python train.py --n_layer=14 --d_model=64 --n_head=1 --n_kv_head=1 --head_dim=64 --d_mlp=256 --vocab_size=8192 --activation="swiglu" --norm="rmsnorm" --norm_place="pre" --norm_eps=1e-05 --positions="rope" --rope_base=10000.0 --rope_fraction=1.0 --qk_norm=false --attn_scale=0.125 --bias="none" --tie_embeddings=false --parallel_block=false --init="normal" --init_std_qkv=0.11 --init_std_o=0.0 --init_std_up=0.11 --init_std_down=0.0 --optimizer="muon_variant" --lr=0.00439 --lr_mult_o=0.67 --lr_mult_down=2.0 --beta1=0.93 --lr_head=0.00844 --grad_clip=1.0 --warmup_steps=200 --schedule="cos" --final_lr_fraction=0.0 --batch_tokens=16384 --seq_len=1024 --doc_mask=true --train_tokens=87270000 --steps=5327 --dataset="wikipedia_en"
Each number is 128 + 32 x the weight over its row's rms, rounded and kept within 0 to 255. Layers, rows and columns count from 0. Numbers have three digits each. The size before them is the row's rms in percent of the matrix's.

# layer 7 attention query, 64x64, rms 0.102, rows 57-63, columns 0-63
140:088139069122119130206071170167149167139151185107124097108142110072172138111073148144149155192119113122127135183100103066126150155099169145128162144140122095165133127143145083141099088142175102
163:089129133146104102135166114147166162150129118122159122131011130126101183147151143176074162115174044105115164112134179150121165153145122128103124129139150137172200111125149140164162166119160127
159:124101110163091163125113110155116101108129184103094117098177128104069142163164143144128142071169120102091084135079128143066079108118130157155109114073078128182143047075163166112131135127148120
164:110110109163187111123075149143164114137151127130180152124113080146117089133126159129107097070099144179108162069088118154111136158155180132152129135189124094171129117077105099155097097026119134
154:169155137120126040095098092110112145156154103137144121138131087112103093111147088106098139165098098081091114147116112123115096113184155103099139176115123112090072120089018144143168159175141127
156:141093087122121136092137118169071130120138170097156159128120062179108105122172101173142129158155132138155170221182085197159117070128130141130147145183119078154160131129113146138149094126154150
167:156158143148158160090126173140157176110138115120117109186142120093188144069129108094150077104097098110135130129113186156110124105065126122060103174127129088140073111118132090109217165149104120
# layer 7 attention key, 64x64, rms 0.111, rows 57-63, columns 0-63
150:084123085109135158166152154121150163122124111084106123224131162160143155121120173164164120148143142111109146130142109109112071125142206142127138170135170120124114132060123119193144064168109064
165:143175126115197127115049154085195152116108191134105182142082164145162100111130153085103167129152096060117113152132165094134150167159194153095100124143112128119146129143136160155125133084158127
159:196153128101113103128127086126094063076124120100093138122146115137084097098172183123158191159125097135085146131149128129130130117161095186136160121121193115188109146138140111134108167162175047
158:100093149105195138131063086092064100151100109105140111165133081076137200113070164089129135109132143130089123143061134124123139188124111117152108111129110121184141175138113124191139112164122153
153:082139109140137088126136062132143140181153110053154091092097150142155125113211141107120140101112108104123118156075068129157086127084113122130161125127073131090123156095134126119123226103165133
160:156176099114183137081140128168115156103083149214106120132121107082122187140145111150129137158155151180138117147136104189103116108115155132176106114085079041131148130098145122153137185087103148
143:132116186187147142120090167168104094152119139114104107151099187091096131113146161139135101083078106157119114168088091141115135149103168083124123161088142143167073079139157203110144155120205128
# layer 7 attention value, 64x64, rms 0.22, rows 0-63, columns 0-63
096:077089128086147169123163086141139102053111140101103135091117134122136135140113085101155163088099167112090192107149121152143165178097104175061123158086103105155162138090162166129066145087147138
102:137095135158145100129126082113079132082164153120107092211143083093160152120158093160122142079185123150096122088194115096061119062120111115103129180122149087124124097127164140141160123136160173
104:173134138149117145105122109164125152129136109122089046176120157094141141088130133088170112135134168054140050158141152139142133101186122158121132090075116210131116079110101130130107137125187169
101:148109164123114117104137134122072130088100132178134166077168185151160146103132131155145146168107121109146109129180142123196092148075145179109145119098087180141109144093086087186082078074125162
099:112094130130137103073142119116127084209122100101062140111100150108154181186125153146160190116154109133151100098219179123127124072133143153116146151120164173138083160113144111166141132109100166
104:150056112192180120104140159148107160124182097118162135145159106171070092196101083101100150120177148105102114078141097104112173117132091146099133158149106119143114099081124117160088144077153091
097:116146121146116133098134131173143152155112083114159118140154147147080209162097185122052110158109121132099156138129102115104110194181081159132141170132132148130124201159167099097134197101085130
093:118122136119087142142119128085172105125135053101124152192112101133105135119146083138141093226133140165102071096112096121187164095167112117137082149143125139156027153103110109131129152106133131
102:075151072104153122134162135075117129107069143119116119083126113104111067160096147091167169111091160083145069100124088132078156119075101120144106151166129098111087086062137080094171139123140134
097:114187139128162178104161162068133087141113111157162133071163142120098129165093158143172164121132140113121115143102103157138064119118104148101155110087140079162119149129158215113060071131151089
095:099148143098125171117166087133061112116108156103107188085128132162110143059135053144156073089074129154109080168164142190135144149126124165123115109132156110093114151091172148168132086104137156
113:118180151118108133097153126082131132075160087193141112151065155134116114149127105139072092071104103117095205091107106184121150119154151188093167152191135102137115106084126115146089123141098154
108:113105171135186182147155151103106133183144094112113151161120096161147077134139143131158098129110124100103160143144112098117138155127090185140100044068158099150152078124184126074131093059142152
088:119105133192126102129162206094103128137096117106146100062078157122159166107134171088093125168113153166084166130177064135147163124102112095093083180136140087138158111167119135115155074146106122
109:154099109114149131110152187156082113134170150112172077125083098112123129157102130163128142128124148124178136175116065119139153132145103172132102206158076066071120154183181134155103103140182117
093:091129159074148092106148085179118135136146127054094067121083097161087075108038132083126088142136135118143120125140121097110139160156134168090161102104141159096154063145133099168133148096131093
099:118185153101098125096140127080098161128115101159085124143069109101123092197120087150136127116115110130117099181123113142183089137094141179140081125118110130212152111162094147105116188193156166
105:109122089092113155122122140131113145116161166155178060107182184137145154211109121140063157149200139074101095106087130115130148121146133127144148123094102104210136137124172148089151162160119132
096:175105094153130163198159159110102112193116138115066167115126126126097102133125146132094095125118127140096121122095090118162119092132108113168237153154102113159174138085164116109118139051113165
107:190131115144158150168150174115135140129159191090105146142166120102172119190164133120156074123117135131127210169133092106109154140129110165115109099164168148091123151114129106158043195137131167
098:136159100119102137170165153050079141126094154094084115113153145104118117137148140149110124089100124089179166092125163170066105188097156181072175139118084081113144069122115080150151139140119133
101:139110153137127146118071132171090110102142112132130135120102152196198151080129135078125180091175110198113144109137150129097138127167145137170121095130086126090038150086156097084145113181153126
101:147068172145122116145109113138118196107061120122143095143064093134074118122124117153196134131108090093145083124105159112141121158116065119069157165134130070099086132172056116143156137125141109
095:145173164125084072121152143108130141157138185114051132144120105090164084144126127148072148056189137149129165147129135135125102125138161089134145132073191141139161130084079151174176137131098169
118:114131132154179160185127101129127128115077075161190119103049129069137132090173122185091150121148065102083133108152159187141129150109147113107141135133173141137149104102146124065080130092104122
086:165120105160182145134165099123166144141223106126117084109156042162092161136134098110103116104134076095088138181095167100157131090109133124148106187079147115114157087126158138100142144161114159
103:149146150101156156139168151135084095146126110110128155082107158088155187106104156143094087135167132123155151111133154102155153123120136155187161192101199155047064143133128141149200150114093126
087:185087162124158151084098170199153129138161138103146112167139104074059162131113082132132082149135096095185132231142128119127132131136124134096159135175124144079150119085105115137130134153169106
094:098142132120085116143092139231074144101145144173074138121127101137081169145119130152074124172103171089108129086126158115165097107053194120119107188109137124138107097141121091155109117095134127
100:120164165160119179147123112112130084092187215126139136120113148144057151105144101128146160129164150081089112146106116140171060143080096116127114149126112059076114180137103109073123094132101125
097:085185143116141170128092121170138142201133150112114108098088110095094134120129187111098125173092105089073082146133115163106101104147082183125198167142119180109160136117094162124105071117153153
101:119084064154127114154102161120098113112020116142182080111145111124164134086154091136093152135131123068146174149142124077097132128086131154124172125092173161124088087180164133159109097102132114
101:164151152145088140134118150119096225046113135067108068130130154131129111125095147105093100100181127164134114156107169139160126138111100155082140127160163049108094169158165114155164143149115136
089:080151196147071138135079069077140137093135130163097088167078142106187110098092115156140169078139120116077137134095077114130138108187119186130141121125110108155124119153118117099150108130159057
092:091188122064134068176178062186129170132119102152104181151157146111147089118135099100147107112145097107079140093123164132104133124091120147125127092067126140091109080098097154073136103137086103
100:144156130149115151153151099116117208135056095117144072142190110200129151141148144119144130137115100203134145194182143104169140181155157096154130116134102147154113098116149114129058141124124169
088:106083101143117089142099097068154147214088147108105129103138126095157083130117116197151134157140151127128130153170160169150132092125104151145145209159152153130094145192122099082134160195150126
100:096081186146121082172108129125099068117139136135121110103119157145153112128111166123120164138116155134202133092118111137134202165189131185153123182087083091110182133068063114126153125132127151
118:083163130121189064185094170141143116124133085109106079152176166057174124124164119121081188124131173126102124139161127129172107038141097161099124140118137085097115160151117143104117106115118138
101:124138147077124169133163157119100096133095103141102100148103160146128100138153215073157131087134176152127154090120160082171139082097137094189148142185112091103139122111141118076090148060156165
096:096163096082093078095116154177148075130093078117189172181126152112107125061089135099107091133139077112147157115109148163171178068110122131131107102134145157144073129148130126183144106105165145
103:147108138134068189122117122142169115119106114101067165143150099100113193085151109087141126090147093115128162188135211102106126149100168187129080134105105125163138135133163086083104153104173094
108:150089122133154083091183064112095100087142154113132140178049158156134164112125115137136179119122101135143131126124147137112145155128105092149134138107103145084075124111149140100035052150100190
100:123105165144165124077149137131156155161175091212112145093091101142087119125109094120144142041191079097145166129131147103126177128116173155153146149160161151157117155192145112163108163124096100
119:089127131183111206101092124170123144136137155128174121112053097141157127181156085077144159103136132092098168136138078108183126113149117121208136060107153148134084105122101144177117125148124135
108:089179143242165153136136177051104097086156091133117107090100110103123152120169126060149130133159082138139095113105159119154077120169130116138105129137130126113141080108080098118120154109100102
105:117083115122091144048143133086095150098096183138157153104133134044155063149144153133152136153126156110095098117071182108105092115135135124183117167130163112127129115136133089091095169104200136
097:140135095109158178070090127114108140111221160097148094143195112114137163102109158148126168129063121121146116132170085126129178130079187114111157110142095124097176166152125155137076130151155177
097:119106052158046168120108112144170128144083124154151148097127133111069140105111146098124110054102120096136093116158098121120136184108144183135079126112123110107102174059114159115090176151094099
092:149172094112158072095151163139127137111135157111166122150124162143129103113089144014128076107088161121128128157123076141144158054123138131145108101141188066120136129176117113112126136143140201
093:112136122118192121167140202098151084120114165119059151129146100112184153129120047096151155101135144106156152139131142132137142134127074108121127148094024130116077118165115110133139185144133086
111:127131110172145086093134080108126161081142095135098144138095186071126156130149101121142141135070116100181120175086099171168131147118140106129145149189166141140223130151143068116119070097103120
106:140141121130112109139148128163172113123106146138137099120067088086103071102118126173137195149136131189154180125076157093139082220170149113146155129096118128128103125154121120133161085085161202
104:050244119123126182117128135169084138133103162084073169143123099131126102141079118182146145102129173123124134122113138138117098151134078102121104104177123174069102156130129138117142181129109116
097:116120161126164124167119144178085087159095118118133133112097164139083134167134108177081139112083137210097091126143146136173127154150157130156104063139174112095069109068119174160063150152133134
098:139132156084083114055131124122147165164110094097128123089084136164143114140121120096096157082082133174130122122173145200173115143158150100131161162127088051124127146147118072190186115116116094
089:152106148159094148130153187111117079135088177123144159108136125181102202141165103138096104126111138097109137120156148123161081111123095125116122112089120107190119162132080108176182166064114212
107:084135061163168106151079101155137173113146131106087090122114145212136153125121112068128128153152166170129144101164124157139081152135096145057139120159131172193118152173161120109099095132129179
086:155086181117177138113109096108122125118123128096124177157158146222120105121131091156100150136119139119085114135144108122167137124062152177103046156114150110102139088085153056155174147162109159
088:177094129122123076147125169108140102117139131117096179188095185092094127152156127128091120140083163146139196142117098153146098185118130080166120078132085158180082123171119134144043142127126108
101:154128097151125131134092132058177150158092135150175144126154067152106108122101136135082113131096096129128114117184123161101141092123156126137149182155063170199113061125067146179095149164156113
102:130137192126155196153090127129163186150108177111152127151154130123133132097111128190169149153130125112128159127136093104152166080204169080135191085140119078154097114116073101089132111118129182
098:124055102099112088136128096162130135131112183114151139117069206077118162115092149087096063091135122074159129159159109123103132162180099160161144117103177149150113163091114139092139144080094112
100:047096125145113129089123102143137106159085183141108131139128129087118097134100073113170113185125133143125074175182161179167183173113122102150160126110153141157159125164220131127107129148131163
# layer 7 attention output (transposed), 64x64, rms 0.122, rows 0-63, columns 0-63
099:118124093097145130149110178131093182148138070154111147146162168051127131101052165064128110154170123135190093121161090134130159159159132105176145140091100124150135139159182118128129156107155064
103:129161153127106111079116119128117163092138091136085077107131167105108133147144153118131193162217056145129176108176158138057116072105101139141163132152107152178123128129085083111146155151107093
116:121114149088117128125160085074138158026119130178104148119118115138147079172196122150162193144159138151184125109084070156116128150123134114145120095116128104088125129156103117070162111160094085
096:137073145102145127108134145121151190117205153151096158153137127127123096145068089089109138133114178123152093109018135115109097104131148140133149112112150165106145170099156123124210106129095076
099:078114204142149190112158148116116132093138139058104133120122139146070148189070117177139157106143076109148071082092156117115132110128158137134111098133109135135084186189095123118130179150135104
103:105099157077112117079140149106142118163126107144113108183123167128096082031111103174097166142149105097147116156146083169127098098106144085147175147129112124145100158096080077094067127076122098
100:098115126092094176135166134128129110145191095115117120163079084155099172064142142154106044105139127102188084142149132089163095144119161091126110173129101159096145115131118138086107118102120214
097:080090163159132101103139042088186157159151151147088114153077115152143111133159100126127146130138147091148121115172095121175162125155123175115126119128146177079129112126081134157021119171135119
103:124110162158109046121146158219090109127095135127126159122139156080144066087124064142152132140177120101142113168159113090120156114127149213106139094132110106126093085098172128096104165120147115
103:172128131100095103171113161125080117142096096168148157167156084103116095104040113096100133128093095135079114108102143185164149105094153196150063139093141092103122187135172156114096124133132119
082:100189159156138066099115166128110175168150103129124127134144131104100145148070161112131132152076148106154116115169072133032171184185104160126105120135096136110185147114155148148160152152096099
114:104134067074120109079108161114171213164069143091104082106126106112138111077132093083163097120133094098137136131178120128122153097146155134172093148174132117129054146093180084132146131140115143
102:152132124083126136142118155088140068137096110192129163140061196157089133135093103138123129171103108153153155154140133125073107176131177216140103123102121129160154144124122074088066127164153106
095:123118105169096166079112168158172074142187112070066124145109105146102107108132143108137127108140133133121151187155198211085142119110169119116139162107084161130148120155204120123146165116129106
104:061205136095061139084102085152091111161131137154117141143147091112062143106115103113104110169137099207083104135128087155087132121123132137063174166123151130122128111118154117129100142076092156
095:125145089152130145134090173100107097137131142161137128137071108130102166153150150196145110188186150149153109183132026145107112167170132088133150098127120073084095164095118118075149094130140125
098:123174160079064120099088150144168194147105169136120199122099160073191107175124113161154109086165127160123148124121169146134126119117141146108080103157135100104077116163125130200100113166124107
100:155102127078093147122114102138148146125108074205120113101124110074111075063125105180112067125148099074111121088103190143173093169104114110134149109120118068102121070160124142133169149138113161
107:152115157110126144093164062106116049181114169131154150111136185134134206042113133156114097174151162131149152156100117112144178144105107156172085168139126140136107156155143131125128162178102108
106:102114120051130154130167140142171097118084126105097155168140165154151174131152101098171083169109142172106118039178107122069087157091125128134108200127151160137134138129089148129115137108150071
101:118140123116145096138134154154114122143094152123147131135164172127087151153120110123160043136158095120132189163118115133109109119102090190151144126140130146091087140118216101128233164068150092
100:119112132130130145114169157154099150164108125144090124088141122171107113114156083121125199070075137125192119068156182166130129144179118130139222120129104157167153115118094101109174128170121184
093:100131164194180119068109115125111143150123165125178149177116106100111099152151208102111176146157165143177154167096071147132100088090161142132187129150123163085119117105103145120099115091178140
101:104155127125110144118134154133122086141054111136096141085141147137150175186155135155169131094119114176080182150110154106085106121120121104143103107158073104159112161202100098223171113102118096
124:142065092113173165151136159092109139091121157109212110167150147119088121107102200055134159109138121131092166143139202109130208156139196140125112147146132136148122131134144127087107139142108112
086:149146143098057137125101118075158131149118037097116155110126170116119116126169182233117128125140137145089161098139126095128157098120136117093140139160123116180160114125106130047108130137187117
096:128133126149090194100129164134098129076105124090117139113150113174014120143146147145126103137120184096083107125134116079060163138121119140124136079116150190122116143192161127110125139138083181
081:093119177093134152145124119089144140123091153112212111111127088132129127114157132147141153116166129187114083086131037163093086127083124087108143145145181084132141138145112144070074067112092127
093:097157153151112137116140160072138178151205138104144152151062141126105115087164111152142074120173145124088127141042136116144176102164126083150132138075157154100090106092124077160166112095154124
096:118185129156120083113110118129037154152131078158116147128139121138137132072124164077113115141114129099089170059088139174161109099124170120132142185117185179165167113145182151108106088156149122
093:119122145100110130109187104044052174121180128120153127105089098129152149078137168119135136168118120157099079169085097183108129152098136154126065153126148086112065139169151151083157137132125136
098:153073100166125142122126165110120085095158154113143152122186081113067072147067132112121135128175172106151168147134155117072155157107120157109171194072169098129109142093110110118153119063122098
098:077148131172084180082118147150109134164131117156156116134148110117117086158188119144146066129125192119155190071177092176151105097119149140131125130170058090115161101126105133124196131129109161
080:158160072132129088109079122125086180157107098167119111104091082069194147134174083098103178137138134142156166105154158134130096128138161103103116132167174137126132136198132066159174148180125142
087:179156085166193118153124182123128192111110104158161134057096141128118102177172123139114149172114154116107116190141161062136093142147091121172087103141076179147128079110123148113111143120109104
092:114109126098145129153126117092155114130152083082102200161154163117136182168114093157074135077091159115173181122125135123154106145133139115109122151154049105062157104066084149107176134161097120
089:107124129188133163104148109144108126123184141054175135146189114069124146177139129189135128174171128152149190119141174153102078133144121140080083087139149164155093151164114143156093184116133130
104:088115095076188116095138090138128141138104087205117142136160161152131124110104087127142112160147136195174107208101133161092107128124131091102174090132146163123143171150201077144171118132151135
122:085121126187126174082123093091072159074138087193149128073149126146149080128151095106150098113159154175094133134148200150132084079124139105108097140117122123152135157125124108117117210117099082
102:130158111148118140123112070136067124104084160109125192072148155131106137080112115080121084127100118146129138121108107135159172107159147156203132122106080129149070124115138094092129160239116139
100:083152110191125179161138122137173144129162176141178104069159046177083085129171109080112115117136137134101084131139092111093177126117118150121072124084156109092107116097089116141129102110175137
100:115136137095143130232136133118134155167160138089162169099104159108105111163130126123125100097147118144183148053126105120155153146152116143126126198132143156161194131204080103086145101163164116
114:151196096085132109043165118132116148096119123098096135114162125163098129170063152065147228156127114062166103125106132116143119117172114128141182167132127113138173124096129119110108114151127113
102:113124128082116151102062209130119119141098177052097128092131126096107104117110103152094117123126106112121140128113123090124148111144194071122115146168149128189114200130066107108086120125154192
126:094074138137127138112114169084115144106074125097056187132103141134157112118136119119083221066127166098132112100114147152096140165113160117138116177122171089153093104177131103192127095117151158
111:129072158157102138155112155126133134101071143111074144173146154214179104105145139145133131083148152132078155128118134152155178078108155165097176164171130139111140176146155089074139127194163130
091:110088140142063085127152087175144147125118200104126175154144116091112094097117168106159125185155096159089130093098120092138115128158100196131192101109092105142112127192115058150131121153128155
109:093150157054060090118130081110127114108167100111143108132139147089151161119108119082104138128098106129080063074154101135098117142105119081108165108090151057101120119116146135049147158113171089
094:083089111099115067178154102235119182129124101092152147133089099117119089115135125134099137117107133108188080132154128102135190179118124119155095166151099142126110123154157193111098082096126117
086:083192078149090128094132130163206077134118160137095156076130136136140060102182117119168118144143150127117101104157119140051121127116131113131072135078104057100127092090134137087099119142143141
090:140147156163141150161091173192090109132107117131069136095204174121173115136163107123148137097178162143143129135109116099136107130136076161126177158104201186112161154138105125148083195095145110
111:134156119114140128073128154077163114103142192104165117160141117129227128140069111083141126132167152094130131120121112089137137069125149082084100153167142073137197116160199115104133148139120146
106:102152103125136147124146097135087100122095143162115121113171144144119188173119129087107168145134112156114191188105128077200137143164143136060174120091116109125125151115127118214147055085131156
108:108194179208084132158174189170024141101095102118144132167144131121171205119151128139112091111095142122133115150153076113142139151147156127144099138144126146099108103132108111175104148121123119
103:115133133119162115044134127128112161113092081115179156149107134193094148118114130130154155075075141117106081124162185173127143167173130087124128105106120098076122188073111155205111126132107111
096:038135139177158113122064139115140100221152160091104130122106116106121135143122141129132152041113119123163141163103107141134114094172107139158140090164087115104105150153158118148172172100110192
078:107112166157150157135137108137175107154155110124055138132119171138086123098110191130125086065136135108182135107059150129085111140107159170143113173076154190113143142134114120207165106103171109
110:138144091152118212109185184108107150113195134150080085168145148132193126141113122145129112135155132071195174100140146197148109133163125106122115147103077078126123116075120162123155145119149139
088:111124131162114077053121172117140162189168068141107158131114193152098147124114148177155098125101112125176116056142137124075109091135169122145164056128146148155164105098148117129096110118108081
091:143133106067133137100128109135150075115133191110124156129120116209146153102120083060180107089171148080157135134110145132186100113147070093145141153086180148130123154106127127208096125088126125
101:141082114089123075181137098144168139150185143034128118141152171086141105096154125162122174097160113090141141176098111147118139106094080153113093110144182107090046145095107139131131125090123113
098:090090122161196121123157082071129092111044126115148109095125172087134193103152098090070184145108134129148149108090132138117061156102174123138083114119175115074145107142109104142129141148134125
099:129112069098153178145150112192141118083097161144152134099087081149083099096137151127154120148192170080182094140108122088070091192125092087124119132150097112139134112196139150116133114125091164
100:086140166134164145127092163136139120131207128100145128128185139077166140159093128154144152198190111112129126128112125121136163211151122114121085118073128049096151159154130155145081122177108140
# layer 7 MLP gate, 256x64, rms 0.129, rows 0-23, columns 0-63
111:089119167140128106129176106088167094097129129128108123184144089137147165146171115152120127176118171119119151183090179058139142188150122130098143175119157141075157138077078166139172199120146141
089:106124135128155200101117127161151100109150143140093161128163105121141169067096144129087096108197090085146133123168118090162106179106184088151187110086100101140180169153121157176164103118162150
098:152106106091172141165143171169159097107148143189175162104131122093168137100103204173096132127098143114117134104152126057098121080120152142044110122167109117179117109088145093149185117144135143
111:113155106112157184158185120148127124097089094069202187174192120182149112104092127113104162146103109132135143167140101098150130155101165128157157174151174122094131129182070113123153149113119088
096:141130144134114153145136094136068143076144107083140128128157103107108163127134161053156124153108140101089141108060124150149189140128149112145169102096154121165188098110160112062200098146147057
109:161100137122077173156115141104114044176181161111132093176132129148118083090108136101181137133118114127135147094180092088097134139135121099066129114126157113186134105141082110152102171109044120
105:133134156115161067164196118134150132114085121071121102127092143154120135090063176160093118092039097128146085147102114103095122142120089116070158113127132129154139157135106174193091144158123168
090:097115213110159142104148166133199173138142111097107108137094097114116137151105142161160118093136131184178184125125067109178132120088117161111154132131078171123165198083090094151105151147137121
095:102104157176127134125137128103106138125165110074123208127095154133102158125148176161179121039143117184140188070128140090151099133118140149200136124124142139140113122108133116088124088162137052
085:053122101142095193167179131180167084074155132147111151169111194090151127157160144087132138124128149123125084107140086103159138149113157127094128123133129190142076116098089147195157174132122123
098:132165133123125075118164127171137096100126158109154131126078135137097117101182161146147148116085068117106150100149107170136128154048123138160063196134104125184171077156121066153129131182156115
095:154132065146124133052151146135139116147111132095144079107112133073180103138124189150153095143131164112113142155115102120187160144029193121083143155122136111134124148095131124062158158169148130
093:146105103130114126096062110081158122137176129144080188120091087152127147175143195153215087097150133145158156156139128137165116160079128085131126118044103117137127172089125111104144117106122095
102:122163058167081090080115115122137201118118147105115078119107143111090101140111129141063118100107083122072133131055098140091147150109148101085112161143134099049170129106153170090110122141106136
093:158172125105094126187156127106122121121170099185188093108149137109106112153112095184071102073142165117140161152120161078109128135144125118117129160085163122107110085125183052119110133096158053
102:127155147079155176155138167114123129119092154123111111183148164126108159172193142055150133130067112127110113166171101056103101104142141102104149149097148160126089150110185138140126167096178194
100:113173131113153127151098211117125105092141031068097092141150159098125076121101128061163133115165089125123119157107161144159136168142127103157138113123168104063125119122135079127082078151121133
110:137144162098158114160174151113166138140195146130112178130088112134141116163095142095124113134129138116157171110195154102133095146119134121164170141122164174202043085056103155187143156123126127
098:072151132130138159121106086086100141147042189168085121178092120156189112155115157114134084120101105090178101171105115161115131140127126127125152105107138122175178114129150147136091206128074151
093:116116121137120136148132164108145074161112086139135114159119175102104127131116160158137159071155126074152108091160140151069117083081140106078176109151124176099088090135090171125127172206184075
101:135159111091146035094109130164117083120150122143155062128085132172162162096169121174137162142110146125119131123153156174202096161080154138099124113121092072139162196115129092112172119132144146
103:125115116129115096163196142158098142102091126159097138087137130126117177090129161157118087142139133151151165199138123088165138138185096113164103108125151152178115119117198196099064102183175111
094:173127129111090134160173133171148121134146074119169083122072130106149106141158153098126095169112137135054089122217142107145159135131153140133182089117156106155092067149124158139116130075164189
087:105179059137162214139193117094185141133139127158145062125117139159135121162153074149127155149171080096139100126102136131100132155114105124141067122096159178102203155114125126117167126125119108
# layer 7 MLP up, 256x64, rms 0.127, rows 0-23, columns 0-63
115:194143114145105116148127108131106214091154122151223167109143127170118153142105190149095113107122165104196135151114114146159138136148104098127109122097146151138109104185173116168084083155105090
099:154128092146128142183133086173106129139137139134072165097143123152173168128102126147085140063195140095149162120150081144181086176070096122176175109075135159142109128114126130170148177128173107
114:157149154098100179136194113093106164222122124119130159137129148171149128090059121135140131139159079137115165140124141120148085163161108171141108124083128094153150115081164100080083147175069116
098:182126048113079140143109157126078077099118076115138143090148128139104202067133123159076214077163147146106109136135121158051114122141144120130111102108170172134113110125129134125110129121132101
099:108126165102119128139079070130151083111063076121129080195124114124128115103204132096156117155110186126156118110108161149109098065084123094100117118194125132094152175089107117162113128129182141
100:164115115152164168092083131134135069142134120139075160097075138118099085151127164110135144129105212099106112172147103140162096143115166163137120161101184102074138178105061103166121171163145094
113:161165153104092123125061137054072140128115147163136189161130136147132069127147105154106086147192144123129145094119114144099122079068117094109136093153107166130181149103116086118129210111124154
102:079118189071154199087172151078136147143116113107148131173150099087092116149157077123110135159075115152122178127080147148151168128135122108173146133127128146190141152115101105180144167117199131
089:073108117058079158145150153068096133077138163152102126105093130117109188155179166138128124163120122098126181090169128089122091080100115160146144111101092156161160126070113159098118083121137075
104:079161158143111072185148108100132133109154107153137051097122162138137200154161163077084089166129136114081122094148133106157132105134124166091165100142119161142125159166102084097193141159170102
092:152134116147114104117141147157117116089141152082159096089168152093098070114196208124171150159139124124049125136108116058122124137207085107118139170116170134135118116082147128112084159144102153
107:139185108127135170068082139081178086134151144143178124165088126118126155118143198100154117165132115116084147138138089137134039154099154084144109109100174123104148158130197135078138156138155099
099:113133150186143111162103115096126162130134121173117133167135125104130099097100075164077142105103056093128078105179127020146152118117121126120158129097108133155134057128144103126141054137087111
102:123149135126117112136195122171091166120171102111133165156114146170068132184140076166140086127069137132094078122105115139081119111126128102077136153198164108083193141106182150140122068134132125
094:180127111136167077058109123117135070127078116075121159133130117087076117108113130157109138184163158090129134109158165089154134176153133144128112165155099107189111164177065151144083146162121175
102:150136129195171154179123137162198062112150165128159145117111106135123120123146170159149161100150126122126125103140115194181112115075131106087108201129080158147087106094154186148122159131116181
099:141080157185136148122113087109118131129101157093188119138113098101082208140129117194138156157130145138144123096147114154085129169136163146121130240147164161151120147058143137134177103129119130
090:146176199145129121118141137128175115138126181172094165123130131105049060085109179102174099092115113131146137135103127117140103144044166166132127115143157074135134091111143132144063098166116111
099:175130123088120088102085108111136096128191102101144186148096119099044200172172122112162162118133132166130132137182106176175157123159176139144094141127147101098087118119082106102152117167117099
103:080135134155202144161106074069132093127081145135118083096144059080107114128069113168167077133092135181152132151120116133123131113126098116130109151101151156103102097191107167123122097178161086
095:095120180117106170176072115130187179179156136180125158149117144088114102162099093094109139112148143110148123106172068095135104105127096163135139143132103110100120054206156090149140178105108144
094:126142147124116143098160080148184142154108098119126111098110081094109163080132113149142105143122170075132139142134119081168167095168136152081089175080139100146117095116177159133051147225109128
110:087094143115141161189135140182162119146115109090113115179145020086112147127176157115132093196126147138110147099168142127148180126100104167113140090129152128140131103132137119065078083088152150
101:161081144045110206145134145178201138108157076155164115145142153110107116168112079114187114110096177098111123170138172161140111112166127098126121139109195089139165110131104145137123120106100142
# layer 7 MLP down (transposed), 256x64, rms 0.0923, rows 0-23, columns 0-63
113:160095082145084108165108088161133158129142120136173106133104096150132145146152152093161095098065124151186134113145120126127155119145116120000116127112151141196124106183119096100107126124085122
093:131080175139147118188101139141122131171083103113134147068155109146124163083117113119117117158154202097121108116128130067084115081091108124157100133078111125075140110079071115109206167102103145
108:127173164122093109134079150143127165166173125118119089134158200086142140118117146098111129104167171149185100158111105099087135163047124130155143094086130089146175083193088137151130098086165137
108:102136132148155141122195116060134176140113120122130190177181110161130075139089115147136125140107150125156147108209150146138101135110107085135168188174111130129152111154111097081055110112167174
103:135104080124107125115177164139158123183169095123177126137090155100141091151175039185109151092141149108154108166149093092134109145077114139135111094132117182091122093184075102155104083099114124
101:067127165150143123124174135117146186114125110100138129157171158131170113171098085143129095124167121136116130089130128153129150136096072129143147143106169164150121027119145155126171105062053189
110:120147158127111123138140115137150147117130122137172146193070192128203099114104175132150092146157131171127156144153111138104081081143217110084165117198124080111135126131134134115147209122120145
103:178138083162105066146138093181104129124086179174084133079127135193147136103132119136152153160144159105146088167203097114134124143143172151120167111166103135081151065140180153118147150105114094
091:144121138136171029157142121144169135125129152098128146102137112134165109147104136097168099131128143148134149126087124128140158128155126073103106147116098059155054076139141109143189186114119225
102:125130131158148068160111135134116103164208160142123160127153158148115110093142130116108181140166160095092132175106118129094105136079126111205158068156130124137106170100141138169134100127027086
095:137077223143097146149130146146097190160117084126176133122107143104149135171169134161131101098122105177126148141137155113122150102072218138119087091107077120161106148099137179133157151119174145
102:178062122142101131125099132163094080149145105187082097140138135097084170150116128186117034106115156124142073119149185151156093150113098104143120130136139116134083088153069122117126188155124148
090:114181107116127157108114149108133111139157154117130174100112132161083123136135120101088105096202151121119221221094118112104118150162071100152163132136142117158172133150110198188140157121146141
097:116140120118076058110141150144062111096113149157091098116140135105169086161107121127135153124105150106109134072141117147114105080178169103129162128141186111074111123130132190098114101105020151
099:124088145101099174177126115095144090173157153191124179140118142152120097169099109102134083122135110138179088137137182138154145151125084101065128214095132115139119170102089093167127152068150151
100:169131135162158129086157181114167125169153101115099170099143089123121115139115114123147155127161079178171156119141163147138110136185188071171160159107127150144176107161176063164160105091078164
099:139071133116111162149145097148126101067151142151170148141151126093190185054087128144124140072098092104142183183127084179115102130134126112081131129135179120162092122139161122095103161164175088
097:139078075165133152123129138155073140144101103118181121104150124144130134112164110167113124171154109103111144123123080181123110059165105165078151173149096114093195165222122093097124110151099105
094:140105158207126182127103199168110172126118078138090153066152116124135110089060125101093155165154125143144120088109154142157123130067151136120134165148165092089164150129118151126137053155160117
100:171106186075125158118159129089159140125072151107112162126141046052143174135104142159102123137126191108153159098082114121134102174151167157115082134084079135149129163123082132158153115114105165
099:125155106088125125094197096107150139116085139092112111084128159205062122139083132144127141129174148153116133136086145123172144154144051065087147154154138089153165131089130153096159064148146105
107:126125172122216087150056142118103111121154163092147149163112134136205124126133130116056104157142113125120130057124139159111143117103188162064120119134078137139176125117075132115142140077158118
095:121114170136148100116093105109067120128094154141090152113165082121130155111127134148136115105178129068139173092120094153152110118122141163123067128131114124066119120141093142149073030222152114
100:162160116136141151129129078149119149135090093114069133162103146095096172115136099129176117128078113121148096123155050178095109071186151131128085083136129120063057132122180114139107125082113171